From a checkpoint of a small transformer trained on Wikipedia: RMSNorm before each block.
Each number is 200 + 40 x the weight over its row's rms, rounded and kept within 0 to 999. Layers, rows and columns count from 0. The size before them is the row's rms in percent of the matrix's.

# up: layer 8 MLP up, 512x96, rms 0.0985, rows 333-356, columns 0-95
# down: layer 8 MLP down (transposed), 512x96, rms 0.0889, rows 333-356, columns 0-95
# gate: layer 8 MLP gate, 512x96, rms 0.0996, rows 334-357, columns 0-95
up333,107,190,243,179,279,159,168,211,184,216,185,203,165,238,141,238,246,255,273,208,173,221,186,213,158,142,197,146,126,198,233,221,198,301,209,192,155,122,203,197,269,213,200,139,219,194,189,143,234,203,222,289,230,243,249,158,147,150,219,143,181,153,245,194,226,269,160,155,218,197,209,138,196,178,214,188,203,274,190,220,186,157,149,275,219,169,192,201,187,176,216,263,281,203,225,240,185
down333,106,189,223,148,235,253,181,153,152,181,163,228,152,217,136,242,269,237,249,153,195,147,183,120,240,153,213,235,224,226,146,264,234,174,200,157,163,173,164,260,209,188,194,157,227,278,192,220,174,172,215,187,192,138,143,233,260,257,186,178,188,148,222,168,195,232,233,225,219,155,207,243,143,149,249,240,203,207,135,138,209,155,222,258,183,205,183,164,291,186,208,158,190,266,277,214,228
gate334,076,141,231,178,227,239,200,185,185,135,181,233,197,219,188,266,261,192,172,174,177,242,186,118,224,109,200,179,202,135,142,244,201,151,120,175,204,254,261,221,176,270,157,183,242,136,217,187,176,244,173,259,204,182,199,171,175,168,195,192,266,188,220,171,166,197,193,163,202,272,173,157,169,184,236,185,228,144,157,190,266,247,216,194,160,242,226,223,238,153,200,103,192,248,248,267,142
up334,077,226,169,207,290,238,249,238,246,186,183,208,235,208,198,222,168,324,147,250,210,237,198,227,155,199,113,179,205,134,146,161,186,250,180,242,209,172,190,172,245,255,202,225,189,190,205,204,178,150,219,104,155,166,232,187,193,252,225,186,148,197,132,208,262,203,223,170,165,200,211,242,146,197,211,255,222,219,247,266,119,213,184,180,203,266,213,234,211,236,175,193,220,155,128,191,278
down334,076,239,222,203,191,217,171,193,236,276,222,163,219,250,206,201,201,250,161,171,121,156,218,209,197,193,198,145,158,172,169,130,267,86,173,203,207,176,168,205,164,131,266,215,218,191,225,187,163,271,184,131,176,196,194,117,223,260,232,189,177,162,149,220,139,173,199,276,127,197,177,158,192,233,149,134,215,203,205,139,196,179,138,181,244,146,211,112,212,254,211,176,180,169,193,181,199
gate335,089,178,263,142,202,260,197,154,251,193,223,109,191,239,206,221,276,198,206,217,238,220,209,180,208,206,178,250,255,212,167,247,257,288,143,181,161,191,223,177,213,174,267,127,208,230,166,112,148,170,121,185,204,166,227,185,144,179,244,220,200,157,219,212,186,206,205,174,261,210,234,193,216,240,185,204,162,163,138,166,285,171,185,241,267,113,188,174,189,181,161,218,231,187,131,215,146
up335,105,240,177,189,174,164,200,251,165,264,120,174,205,132,215,222,155,219,200,253,174,216,211,217,206,141,159,217,103,147,243,275,211,124,156,126,190,207,192,153,260,197,198,161,194,140,230,216,148,236,188,233,250,232,256,208,265,217,197,282,171,217,167,199,184,180,222,233,140,191,213,228,148,251,153,226,287,129,164,190,164,185,278,187,249,208,216,190,222,204,220,198,180,164,189,165,249
down335,097,288,194,163,231,240,297,185,189,213,270,184,134,191,239,217,216,210,146,193,258,162,243,152,190,163,230,271,201,187,197,245,186,182,194,251,192,242,209,150,170,207,234,253,199,183,163,183,185,195,166,180,249,204,216,256,169,159,273,218,275,182,194,140,257,253,215,148,232,236,185,100,250,164,232,168,151,192,164,201,149,197,174,269,176,229,247,157,134,151,255,220,154,202,229,215,229
gate336,113,170,219,190,175,122,153,239,200,177,189,198,179,146,253,222,168,181,184,215,184,135,297,197,211,229,164,193,236,264,198,226,181,204,184,294,182,153,213,248,154,213,167,158,235,161,184,196,201,325,146,232,238,225,175,177,219,232,190,191,164,190,168,195,231,163,199,190,168,142,235,183,233,191,199,211,118,173,200,228,191,143,294,245,197,119,252,202,271,150,165,127,247,246,199,161,193
up336,119,272,267,234,153,156,146,223,186,189,244,154,178,206,214,216,256,202,226,277,230,184,217,244,175,178,145,162,84,166,180,219,251,154,187,157,181,227,111,208,223,239,226,243,158,166,204,259,260,160,255,200,192,202,239,165,126,161,280,192,231,189,258,155,184,197,172,212,211,192,172,219,184,132,172,209,208,218,187,208,257,161,224,294,122,213,137,180,164,205,170,204,214,185,233,195,173
down336,123,149,273,197,187,174,118,250,223,219,225,217,240,213,199,183,159,239,208,204,227,289,124,203,159,208,219,177,144,136,243,113,204,147,169,208,204,172,188,238,210,196,279,187,149,206,205,189,159,158,137,213,170,189,197,274,163,197,164,228,90,175,153,213,198,253,187,169,243,187,226,264,237,145,239,187,206,224,180,201,289,215,174,142,162,160,224,187,169,184,230,190,192,179,276,261,170
gate337,085,220,196,185,161,193,267,166,230,144,238,165,230,117,225,190,278,250,173,205,191,209,191,172,183,136,181,202,157,213,199,144,222,144,141,196,202,211,149,169,217,155,180,202,262,155,197,213,167,174,158,229,277,224,216,195,171,165,186,171,225,242,170,139,114,136,190,204,163,190,277,189,247,251,237,103,243,169,173,225,104,223,199,186,254,232,218,237,163,198,136,196,209,280,205,148,183
up337,090,262,197,230,222,179,208,106,265,170,174,203,204,211,232,251,216,193,161,165,224,217,182,201,228,144,226,178,212,278,232,276,190,174,180,206,151,165,129,166,185,132,234,155,201,194,227,94,190,229,253,226,179,238,222,153,144,205,200,207,222,216,211,145,223,238,117,165,127,160,208,128,200,230,165,174,234,209,155,210,159,209,137,141,192,181,218,180,210,293,247,244,227,140,220,148,172
down337,086,130,267,258,196,198,179,172,292,216,161,161,221,197,210,152,253,178,198,234,217,172,193,266,136,212,217,209,259,219,263,218,225,203,301,166,169,116,165,195,171,220,127,170,166,125,253,139,145,206,248,177,187,195,149,258,214,234,173,233,189,225,247,174,296,173,146,208,199,164,160,185,172,162,224,186,151,183,215,238,215,209,212,195,212,211,172,249,209,171,219,166,166,211,153,254,128
gate338,092,185,126,196,249,231,185,179,300,207,223,176,274,181,165,237,203,172,224,187,235,188,196,188,212,230,233,108,232,146,227,171,176,241,230,200,239,143,167,153,184,256,240,198,213,125,250,170,239,205,204,303,165,252,256,193,159,173,220,224,168,216,207,214,189,176,271,194,149,219,172,242,185,175,190,122,202,229,247,181,220,173,216,273,257,190,105,224,197,208,191,133,271,224,234,232,159
up338,099,126,130,216,127,224,217,244,183,255,162,208,243,260,220,300,229,166,197,181,203,218,225,134,202,245,152,281,195,218,204,235,213,167,295,181,175,271,238,160,188,254,237,232,226,236,230,199,207,225,203,160,204,235,188,162,229,219,191,148,197,236,265,224,172,243,181,229,194,174,211,160,179,222,218,197,215,193,180,164,232,155,102,155,293,180,266,227,144,214,172,175,218,119,196,220,174
down338,087,195,204,225,225,189,257,253,141,218,229,241,176,260,218,259,128,252,221,153,152,120,225,224,244,197,226,192,229,215,132,212,275,129,154,204,166,272,222,220,187,239,196,249,154,206,197,244,193,171,279,217,201,205,203,216,269,170,189,143,284,241,227,150,250,240,178,247,267,202,179,186,232,171,187,219,200,168,198,123,119,217,191,205,177,185,204,174,112,161,241,214,170,222,183,159,240
gate339,124,175,195,232,220,220,201,217,187,220,140,126,123,190,190,230,269,110,188,190,201,161,224,144,198,168,144,170,231,182,215,163,219,225,225,233,207,198,281,208,156,219,127,202,124,195,217,252,193,184,313,214,207,190,228,207,147,143,249,158,235,208,223,253,205,165,174,214,198,199,84,209,208,157,209,239,211,202,210,219,289,132,283,281,171,206,210,237,200,205,247,188,180,198,161,169,202
up339,121,242,183,190,257,151,234,189,249,156,175,203,166,181,147,248,205,192,233,227,208,211,234,209,216,180,243,174,165,191,169,223,155,240,292,212,153,197,226,189,162,229,146,227,187,130,161,252,238,219,202,201,166,230,234,155,133,177,190,66,174,185,134,262,181,192,210,189,200,115,185,223,246,166,239,231,154,277,161,209,265,156,217,152,146,161,218,145,195,144,213,219,191,237,113,222,187
down339,122,208,182,129,143,191,293,178,131,211,166,188,163,241,116,174,206,144,163,145,163,179,219,209,236,153,164,246,209,177,191,197,216,245,147,163,163,225,264,204,236,238,198,174,190,219,239,193,216,253,248,193,259,237,162,189,134,230,253,233,206,215,223,163,228,244,210,163,199,220,196,187,207,190,202,194,202,187,232,296,264,145,135,208,163,185,130,184,231,156,233,152,128,125,117,209,148
gate340,090,242,211,257,205,174,262,206,242,200,269,142,242,223,160,198,143,202,152,171,186,243,126,182,202,191,229,274,194,162,225,122,170,152,248,215,124,167,241,210,165,234,154,179,154,218,197,209,160,154,135,216,202,238,142,240,231,230,230,220,191,250,185,183,189,196,169,246,278,141,146,215,267,132,223,238,202,161,231,128,146,221,240,220,202,194,215,205,237,221,159,222,173,232,149,295,230
up340,084,171,230,130,182,185,210,201,264,187,151,244,238,195,195,216,267,231,212,229,260,188,208,252,248,219,264,164,247,155,214,241,234,185,158,183,270,207,234,246,277,144,230,245,200,201,209,225,247,179,248,161,162,183,227,286,98,192,159,209,237,231,143,204,168,259,211,180,213,263,252,198,160,231,127,179,204,287,236,178,139,206,146,177,204,195,156,161,235,259,245,186,211,211,212,182,153
down340,087,226,208,203,166,182,162,228,243,220,211,100,178,240,198,231,170,185,172,208,255,227,186,212,198,239,217,188,227,282,218,261,267,152,161,196,129,215,228,190,237,141,202,178,237,112,240,213,211,267,221,157,269,190,180,194,224,196,92,224,192,208,262,186,161,334,247,189,204,216,219,205,156,259,240,242,227,171,189,144,181,162,183,221,196,151,154,198,193,194,237,216,199,190,162,285,229
gate341,104,218,227,162,204,153,231,220,146,274,181,243,233,183,162,208,205,185,161,151,242,239,245,177,160,249,267,195,266,228,245,202,204,175,163,172,294,150,310,215,118,243,137,159,182,163,222,229,160,166,133,235,177,214,206,238,226,284,232,168,213,189,212,235,179,161,203,121,189,178,159,141,211,180,232,206,206,224,169,225,173,164,210,191,250,193,235,250,238,249,279,189,177,217,147,166,232
up341,105,247,203,245,239,173,241,182,186,197,229,129,226,181,190,172,191,193,220,159,241,167,282,153,222,195,218,234,251,111,204,151,196,186,186,178,150,168,267,216,242,216,270,95,232,196,176,158,190,171,190,184,268,200,187,159,126,193,186,194,116,132,232,180,148,201,181,137,263,215,197,223,237,245,176,167,208,230,206,241,219,149,276,198,216,269,161,210,262,211,262,216,262,206,164,240,162
down341,106,204,264,249,116,157,307,223,186,185,234,173,254,237,208,216,135,199,193,195,224,179,184,144,210,275,154,265,207,219,294,201,246,146,192,199,226,218,141,201,188,143,192,284,173,150,201,189,182,247,201,219,193,186,281,216,246,167,156,214,158,286,157,199,128,157,203,174,223,157,157,153,200,194,252,205,202,256,199,234,189,144,274,194,207,217,260,246,193,167,177,170,188,194,175,195,202
gate342,067,230,188,232,194,183,208,243,149,202,169,169,217,256,261,251,208,242,160,169,218,200,81,172,187,176,110,256,155,132,206,226,140,210,226,227,150,261,172,187,157,204,95,217,169,179,217,141,196,191,148,202,189,202,198,266,262,186,164,248,156,160,208,248,202,203,193,224,242,254,266,187,223,178,169,220,161,167,251,240,226,220,155,179,270,202,172,270,185,218,189,187,262,210,215,150,264
up342,070,197,144,159,252,259,154,179,221,249,168,226,229,209,246,155,137,154,199,178,211,183,325,165,197,195,310,164,278,224,196,200,230,194,113,219,215,225,189,158,205,206,259,182,193,283,196,177,186,197,217,204,156,228,193,188,126,168,255,167,210,204,181,166,189,196,186,217,166,150,145,279,207,239,220,157,217,204,147,124,179,121,219,217,205,160,236,124,237,176,229,242,188,215,168,199,192
down342,063,119,182,215,194,163,199,170,222,178,229,270,287,151,215,255,186,205,231,153,260,173,276,231,122,231,192,191,150,179,220,239,175,208,182,204,200,254,153,123,140,158,167,280,186,254,193,242,229,202,202,237,191,201,223,237,258,118,170,219,215,186,233,211,263,199,253,229,214,269,132,217,217,166,274,169,182,173,149,264,188,178,273,147,174,241,215,166,163,172,185,151,195,220,201,190,201
gate343,101,204,202,211,227,187,236,134,225,194,263,254,181,148,182,294,183,168,188,223,223,200,177,207,249,188,269,142,202,178,163,184,206,226,148,219,168,128,175,222,146,221,178,267,180,157,157,138,187,191,180,218,221,238,211,275,145,284,149,209,200,204,228,191,186,230,206,179,132,229,216,213,221,193,237,176,120,166,295,153,254,199,175,204,193,104,151,178,219,287,148,162,216,259,176,226,201
up343,101,163,141,259,152,235,238,161,201,225,231,192,139,110,173,224,273,207,157,154,264,209,184,211,126,193,215,158,225,214,189,146,135,219,172,194,222,227,210,181,209,196,201,297,234,251,224,214,207,215,184,305,210,263,232,258,190,176,186,243,209,206,184,219,234,249,214,188,142,248,130,220,220,270,205,229,193,182,255,128,231,210,219,241,201,166,152,244,210,238,155,142,254,259,159,219,224
down343,104,151,125,181,182,172,237,215,219,221,234,203,244,209,119,225,200,217,159,177,173,188,268,161,204,223,278,248,270,156,241,209,175,225,223,188,206,132,133,200,161,165,230,230,274,127,166,213,139,151,198,186,250,187,150,162,177,216,200,142,192,241,243,166,219,219,201,141,295,239,225,219,219,264,132,237,219,168,274,199,173,169,267,289,204,185,162,233,179,238,166,197,211,213,183,221,171
gate344,095,229,222,189,214,227,243,169,174,169,225,196,140,195,230,186,234,217,176,237,191,206,161,147,147,190,141,185,218,205,176,182,156,170,168,177,213,136,222,137,213,128,160,264,184,248,122,193,132,176,219,171,193,127,183,203,242,100,210,169,202,258,152,223,166,256,203,227,210,174,201,207,210,199,212,199,163,158,232,182,246,167,185,215,268,190,105,160,278,65,185,233,237,151,244,225,217
up344,095,160,195,216,209,223,178,179,190,227,167,194,205,218,233,147,237,196,216,240,173,205,253,151,126,197,249,195,238,207,237,303,256,193,197,203,238,192,202,211,218,176,224,246,260,251,252,170,173,207,206,110,261,168,208,191,171,89,212,225,245,198,178,192,234,206,149,193,181,202,141,305,212,102,220,174,221,215,241,143,166,152,209,181,195,236,153,197,199,108,224,151,137,182,262,196,153
down344,102,214,221,185,227,157,191,154,157,220,251,255,225,179,241,164,154,225,184,198,180,242,200,189,113,209,199,231,223,123,286,200,208,150,170,184,160,250,296,215,186,159,224,172,267,200,187,288,152,256,253,201,213,185,196,225,194,92,221,152,159,115,208,196,165,261,268,144,212,203,168,232,218,193,207,197,202,175,270,230,198,239,257,183,206,191,208,207,171,108,172,212,154,163,226,219,182
gate345,125,281,128,239,203,197,222,278,155,188,236,220,239,220,115,151,158,161,224,208,211,231,172,263,174,256,224,203,153,163,169,249,214,166,161,238,207,159,158,182,232,244,180,241,177,202,180,259,133,225,169,179,213,157,194,140,195,235,188,201,181,251,263,214,219,217,192,234,199,152,156,186,193,265,236,189,263,233,247,99,213,241,206,134,195,124,248,217,164,158,148,121,173,245,190,194,214
up345,110,181,143,215,209,236,175,81,169,142,196,197,135,179,215,202,200,191,203,236,216,204,277,219,173,239,276,243,132,240,141,191,240,217,220,202,151,252,227,196,228,203,195,192,169,123,245,221,234,253,253,182,153,236,193,156,200,225,192,195,93,255,241,245,168,179,156,210,179,128,241,177,220,271,256,158,230,166,222,171,232,147,201,240,181,205,289,215,193,168,182,154,221,175,236,165,177
down345,102,222,213,177,204,241,213,180,212,253,269,232,221,247,160,193,226,177,171,322,200,131,229,178,260,229,119,128,242,206,186,234,235,142,247,182,124,158,222,225,207,199,213,160,224,148,222,181,163,181,267,243,216,192,195,297,172,197,241,198,182,180,160,280,227,162,252,196,180,264,177,202,224,192,149,269,217,123,202,193,183,169,226,223,194,195,238,235,230,204,252,233,226,224,290,220,208
gate346,112,219,266,172,219,140,201,231,187,192,209,188,219,216,190,145,169,167,166,219,223,206,155,191,209,185,225,245,211,188,256,156,229,105,227,207,182,111,147,213,179,170,200,196,184,215,215,180,224,153,160,190,217,151,195,167,158,166,115,203,197,153,226,186,305,148,240,237,201,212,169,165,155,147,265,194,211,137,197,145,265,120,210,150,167,182,169,254,177,119,271,147,243,185,169,182,118
up346,116,219,241,196,240,225,235,248,182,207,173,113,172,203,212,123,224,231,168,204,184,212,192,206,160,207,169,219,187,179,273,181,187,150,230,168,220,114,173,195,247,126,214,164,215,184,210,178,255,152,203,186,173,204,171,194,175,164,240,232,143,133,218,173,300,152,242,120,162,200,133,259,217,153,194,211,196,155,182,202,258,143,246,204,185,160,240,304,209,178,236,184,161,124,248,257,231
down346,116,192,184,195,175,191,207,229,240,169,222,213,209,244,217,249,213,254,188,318,190,215,229,229,160,234,220,205,183,209,237,212,229,99,240,209,162,250,219,207,274,215,123,250,165,123,224,132,210,204,230,209,181,195,266,288,234,228,198,226,130,175,278,193,151,196,168,244,184,171,165,237,187,168,201,215,292,213,138,264,157,146,161,255,229,149,211,169,220,264,222,227,204,175,235,212,200
gate347,100,156,181,188,263,225,162,217,221,183,261,184,199,278,131,187,150,227,197,176,241,288,246,206,244,245,185,217,262,214,164,109,190,221,177,160,211,166,259,219,180,183,153,208,129,172,153,210,121,217,185,200,212,167,235,271,153,153,176,224,221,144,157,160,183,246,233,269,193,188,137,195,185,247,121,208,160,152,238,153,173,219,139,162,241,243,192,237,206,183,213,255,237,204,192,213,130
up347,108,256,186,223,134,170,183,228,192,132,177,220,162,184,222,117,216,223,221,237,198,276,184,256,146,139,191,148,236,166,163,206,288,228,166,242,245,225,175,235,203,158,183,180,236,215,196,200,157,156,273,218,296,144,219,184,296,171,161,243,196,204,184,169,260,169,280,135,147,161,166,228,228,228,234,236,273,196,230,169,190,185,184,223,169,199,152,203,198,168,226,183,247,158,161,221,241
down347,100,232,170,140,188,233,235,248,210,260,266,141,163,231,205,202,219,164,226,197,198,146,151,207,215,227,208,158,137,235,220,188,139,220,236,208,165,132,218,169,175,183,88,154,122,174,285,157,181,208,247,239,199,207,214,196,241,253,211,129,216,187,246,131,174,149,187,210,269,229,274,282,271,193,170,260,238,177,187,221,221,209,221,203,234,228,221,230,240,231,202,258,208,138,194,202,181
gate348,105,178,206,204,274,174,164,219,247,226,142,199,259,223,178,211,239,139,195,199,144,219,189,154,228,162,203,151,197,255,158,231,234,216,223,89,184,246,237,174,231,154,146,237,189,223,242,191,163,188,210,194,142,217,158,314,211,188,263,244,170,185,228,160,147,215,294,217,197,256,125,153,222,248,214,190,143,201,202,197,220,125,207,183,213,215,209,205,228,261,132,233,139,178,260,187,187
up348,109,240,236,181,232,104,256,112,226,219,232,224,213,193,292,292,226,221,129,225,178,171,230,171,187,165,188,207,218,181,198,179,220,215,265,209,128,199,190,255,165,145,223,284,160,176,176,201,242,236,130,176,207,246,110,178,195,238,196,167,142,281,173,219,175,191,165,217,187,211,228,182,218,232,216,205,163,168,223,203,217,217,183,171,170,179,203,217,282,184,228,173,196,298,205,125,229
down348,109,231,241,222,187,180,215,133,170,127,202,136,214,226,299,264,269,207,210,201,156,212,266,201,274,205,219,187,194,224,310,169,230,215,241,149,176,215,175,139,282,195,189,248,171,203,221,197,136,256,135,203,190,172,179,242,208,234,199,189,235,180,230,184,186,176,213,173,221,264,215,160,215,177,221,173,242,201,178,197,185,164,246,245,133,140,256,185,241,259,120,195,219,116,200,230,207
gate349,096,157,161,200,207,188,186,191,207,190,178,159,223,219,150,175,233,163,234,253,253,168,224,200,261,215,182,179,237,252,191,170,245,208,188,154,209,175,132,217,108,195,198,203,161,161,191,182,227,226,203,252,223,179,214,278,211,69,146,201,172,195,270,132,179,239,138,205,182,271,113,161,188,181,111,234,250,141,205,211,248,214,167,166,187,206,220,178,241,172,181,165,289,201,156,157,243
up349,096,166,165,211,205,241,241,248,148,183,229,210,192,183,168,178,283,218,246,268,253,188,181,142,280,145,193,202,258,234,185,155,223,193,189,205,281,197,213,204,186,148,226,220,184,193,226,125,112,228,188,241,132,213,154,191,162,138,260,185,238,230,177,201,131,238,184,189,274,249,173,93,169,134,135,258,166,216,215,218,187,206,171,156,214,254,184,174,239,212,184,154,203,214,178,163,229
down349,094,222,138,230,211,181,200,254,221,259,257,195,234,182,168,197,203,194,271,206,126,157,208,213,234,203,206,224,217,271,231,181,160,187,197,189,210,172,179,153,214,191,208,79,267,184,221,225,161,244,123,236,129,172,239,263,174,216,236,248,244,319,180,176,226,254,188,189,216,274,198,110,214,217,206,256,233,247,192,208,184,188,257,226,203,241,175,190,155,251,168,209,241,184,132,224,197
gate350,091,197,191,224,179,193,216,175,189,215,226,210,254,252,218,180,266,217,142,144,251,160,136,152,229,275,231,119,228,213,202,219,162,248,235,223,171,184,194,163,157,203,226,232,231,109,202,231,194,144,289,188,212,221,149,209,235,188,142,95,204,294,217,157,241,280,233,188,211,191,182,195,281,196,195,275,207,165,229,158,195,196,212,225,210,126,173,188,142,158,161,190,223,224,240,232,202
up350,092,128,152,121,238,157,303,241,224,256,238,177,161,223,209,210,223,198,194,155,165,201,103,157,244,224,177,226,155,214,247,234,235,235,210,202,256,230,156,213,228,187,305,285,155,257,149,216,190,215,228,186,122,190,172,213,262,202,138,137,201,220,188,173,142,222,146,229,221,164,171,156,188,261,246,180,190,195,206,189,149,174,164,197,212,190,213,203,146,212,188,207,190,263,218,228,154
down350,096,198,176,195,231,230,180,251,166,181,192,205,151,177,269,206,239,190,154,191,155,134,216,144,297,232,134,177,136,221,262,231,141,216,245,247,148,175,234,171,184,259,192,159,216,216,206,190,234,178,155,183,271,231,222,252,180,226,251,192,216,240,207,149,224,155,200,271,226,171,229,229,182,265,233,135,181,200,161,171,114,229,218,249,267,158,218,162,160,209,231,145,209,297,223,221,233
gate351,101,190,223,235,238,180,162,181,230,186,229,182,166,136,209,246,208,217,210,228,184,207,242,180,188,248,226,160,154,224,177,138,177,133,129,132,219,197,221,201,177,150,159,213,285,252,201,228,216,159,164,200,128,213,169,266,252,141,227,200,103,199,277,235,226,236,240,169,202,186,246,213,289,222,235,180,166,201,134,243,170,241,240,154,174,213,167,160,175,242,217,192,125,299,156,214,192
up351,096,239,211,162,223,186,229,213,181,208,153,187,247,179,198,209,182,211,185,207,293,257,154,258,253,187,207,191,203,246,210,221,158,192,221,191,176,241,220,270,116,308,255,194,220,149,159,116,193,255,203,141,231,271,255,195,177,246,153,262,262,248,233,239,160,205,137,171,170,244,203,182,172,217,132,212,185,186,204,129,189,186,162,199,223,167,227,191,227,196,175,181,220,117,155,118,194
down351,109,199,220,172,239,225,282,220,182,165,233,151,205,185,225,203,189,195,195,183,237,171,188,183,209,195,241,228,155,190,225,277,146,216,200,193,149,183,157,100,181,260,276,207,208,126,188,146,253,169,189,210,309,184,178,218,288,254,268,116,178,158,201,264,188,197,216,150,148,230,193,217,192,211,243,199,203,135,248,204,167,224,276,164,201,163,247,146,193,179,166,163,165,209,245,144,223
gate352,098,221,239,139,197,102,183,136,183,147,232,130,246,161,233,223,215,176,163,218,184,138,199,170,174,303,216,195,236,126,186,141,221,198,248,267,184,166,218,178,212,182,210,253,163,233,242,232,168,222,172,187,180,243,143,200,212,225,171,252,197,143,131,231,198,184,221,212,142,174,160,209,163,143,193,135,255,205,234,168,170,206,195,200,195,162,182,168,143,226,201,239,255,230,305,255,146
up352,101,142,191,219,130,212,198,193,227,205,195,191,193,246,185,247,253,211,229,199,261,188,168,246,210,204,261,213,228,175,177,179,180,229,207,138,127,188,212,257,200,208,290,154,117,220,203,145,230,223,223,302,153,184,241,188,203,244,222,310,195,131,187,189,245,200,196,148,206,160,111,223,179,202,205,190,225,260,229,197,127,219,276,209,227,221,253,133,219,193,224,129,157,217,222,154,185
down352,101,171,194,177,206,166,193,178,144,210,239,143,207,174,171,220,184,158,209,188,209,235,167,181,169,216,236,215,154,159,159,158,89,158,213,210,206,175,151,257,219,210,208,207,210,226,208,224,182,115,221,184,214,161,129,116,181,197,192,191,153,96,154,238,251,211,203,230,165,149,235,228,203,90,197,149,239,186,189,157,246,297,272,205,134,261,201,227,143,224,189,188,217,152,218,230,252
gate353,099,197,159,108,131,191,146,211,274,211,248,123,189,186,204,230,208,131,201,202,152,234,181,213,245,188,235,192,143,141,214,218,177,205,143,221,313,179,122,254,205,220,213,132,185,184,220,180,207,160,160,225,233,242,278,185,202,160,234,159,178,151,232,235,279,215,196,194,181,235,152,194,289,163,164,244,169,215,207,180,189,179,179,234,270,214,225,148,147,222,209,179,257,164,210,182,243
up353,090,196,230,190,211,206,185,207,146,234,203,203,176,290,187,199,175,137,148,182,205,269,183,219,198,175,207,170,173,187,248,193,212,177,116,158,226,216,174,212,203,216,179,199,150,145,222,163,272,224,195,129,197,236,319,221,196,208,163,151,220,176,235,300,223,227,245,180,172,154,157,247,192,271,227,242,176,127,307,201,128,241,210,171,160,163,224,272,145,225,171,226,208,201,229,182,178
down353,094,195,201,256,191,173,159,186,163,200,186,157,251,109,147,257,133,220,193,223,139,193,162,254,288,238,169,192,201,218,106,226,185,216,165,219,296,212,183,238,185,200,249,245,233,168,174,172,225,233,238,213,237,223,116,238,79,191,188,241,236,165,189,200,208,188,220,143,234,249,201,199,193,179,236,194,268,211,217,153,205,145,218,226,199,233,201,182,220,187,241,194,249,231,243,155,111
gate354,103,207,182,319,214,170,242,231,226,136,275,213,197,173,188,232,176,183,168,173,226,211,225,196,225,230,141,176,209,218,227,176,236,135,293,180,165,124,199,242,228,179,239,196,223,182,182,200,201,174,239,219,144,185,214,166,264,121,180,185,75,212,295,227,247,207,211,139,126,231,226,182,160,230,191,229,203,209,200,208,178,220,174,142,196,241,189,138,183,191,179,152,205,204,131,137,176
up354,105,191,178,171,290,204,202,196,215,169,197,290,180,194,174,203,228,188,286,204,205,184,186,215,260,153,205,190,236,162,286,187,161,130,227,245,230,247,216,211,224,181,255,237,167,197,145,197,188,203,183,237,150,248,209,216,273,231,201,242,192,142,192,198,199,139,313,191,232,234,196,256,229,147,198,211,185,146,142,192,206,180,214,245,182,215,233,241,203,217,195,158,263,80,188,124,141
down354,093,268,115,166,173,186,219,192,202,246,234,170,203,243,172,226,195,187,168,222,202,241,212,170,134,147,274,142,201,260,156,230,177,147,205,285,196,181,103,210,179,247,186,166,178,205,268,254,214,268,210,259,225,155,177,235,172,195,180,192,167,233,122,211,182,236,237,170,185,180,221,241,182,303,177,204,264,200,192,216,140,200,209,208,237,161,213,161,171,197,177,195,175,301,200,174,118
gate355,112,130,216,170,160,291,239,199,187,179,164,196,161,199,256,217,161,124,189,266,259,166,180,266,197,225,215,147,251,133,171,217,233,228,165,202,274,181,219,211,248,150,228,154,266,168,147,146,183,245,170,133,260,262,181,229,136,197,290,224,192,167,217,150,257,271,165,187,194,211,181,216,173,193,211,217,217,166,193,172,181,235,260,168,213,166,246,236,177,194,185,241,155,133,169,194,206
up355,115,176,184,132,216,187,143,188,208,182,237,158,228,164,161,235,134,202,149,165,194,203,225,227,199,244,178,212,146,236,232,219,163,266,219,243,239,173,205,152,193,185,219,248,230,251,127,309,287,129,216,115,179,176,120,141,212,215,237,218,198,203,159,200,218,192,167,185,194,227,176,184,202,215,250,130,191,132,169,163,213,215,227,177,89,231,153,235,207,199,173,168,139,182,183,186,270
down355,114,294,239,238,205,149,224,130,231,189,169,191,188,179,219,135,224,195,231,207,197,153,244,130,252,162,238,154,204,232,286,204,216,186,213,200,234,182,168,165,219,238,114,127,222,145,206,140,165,211,221,250,202,187,137,158,190,223,220,145,144,276,239,205,214,186,193,138,256,207,134,137,209,221,139,203,168,263,203,188,238,198,184,148,238,216,192,178,201,196,203,240,286,146,240,255,174
gate356,097,213,196,215,197,182,214,255,276,187,215,215,149,222,146,235,128,286,234,150,164,209,250,127,280,305,176,155,222,184,149,195,234,165,206,171,201,201,194,220,218,112,201,221,203,220,210,200,262,193,217,195,190,158,210,201,219,149,132,183,128,208,183,252,238,247,229,198,225,184,176,204,127,147,227,248,130,248,255,136,197,162,213,268,179,258,241,237,209,179,187,281,174,195,208,197,193
up356,094,179,158,213,234,190,203,153,207,185,196,235,220,188,171,163,179,116,146,173,164,247,242,215,240,167,241,207,163,175,133,206,249,265,169,188,101,195,148,226,204,243,197,186,170,214,251,187,133,207,178,237,215,172,256,194,151,207,146,276,219,212,228,192,205,199,99,195,225,201,218,235,250,289,203,240,214,138,218,229,144,274,189,245,173,160,163,248,159,225,166,158,197,179,309,198,158
down356,096,193,251,170,257,246,185,160,94,229,203,253,221,136,194,191,261,222,130,219,223,219,193,180,117,204,233,220,222,243,154,174,228,211,236,212,171,245,239,181,158,311,204,183,166,225,272,212,164,176,216,205,248,220,228,282,245,235,198,308,211,221,244,171,205,146,163,244,189,198,171,179,207,210,155,192,241,270,125,225,188,260,163,196,212,232,196,136,212,253,208,194,243,213,223,230,183
gate357,103,203,137,177,284,206,196,219,159,139,202,167,190,217,250,144,219,151,172,206,192,185,243,166,179,226,233,220,260,294,177,197,177,179,218,223,179,172,227,129,158,188,186,235,214,221,249,114,154,194,211,143,202,268,150,234,186,277,211,231,203,227,109,190,243,253,212,192,225,139,187,128,187,224,236,186,149,95,174,225,150,232,217,197,209,202,215,200,143,243,164,153,185,131,176,252,164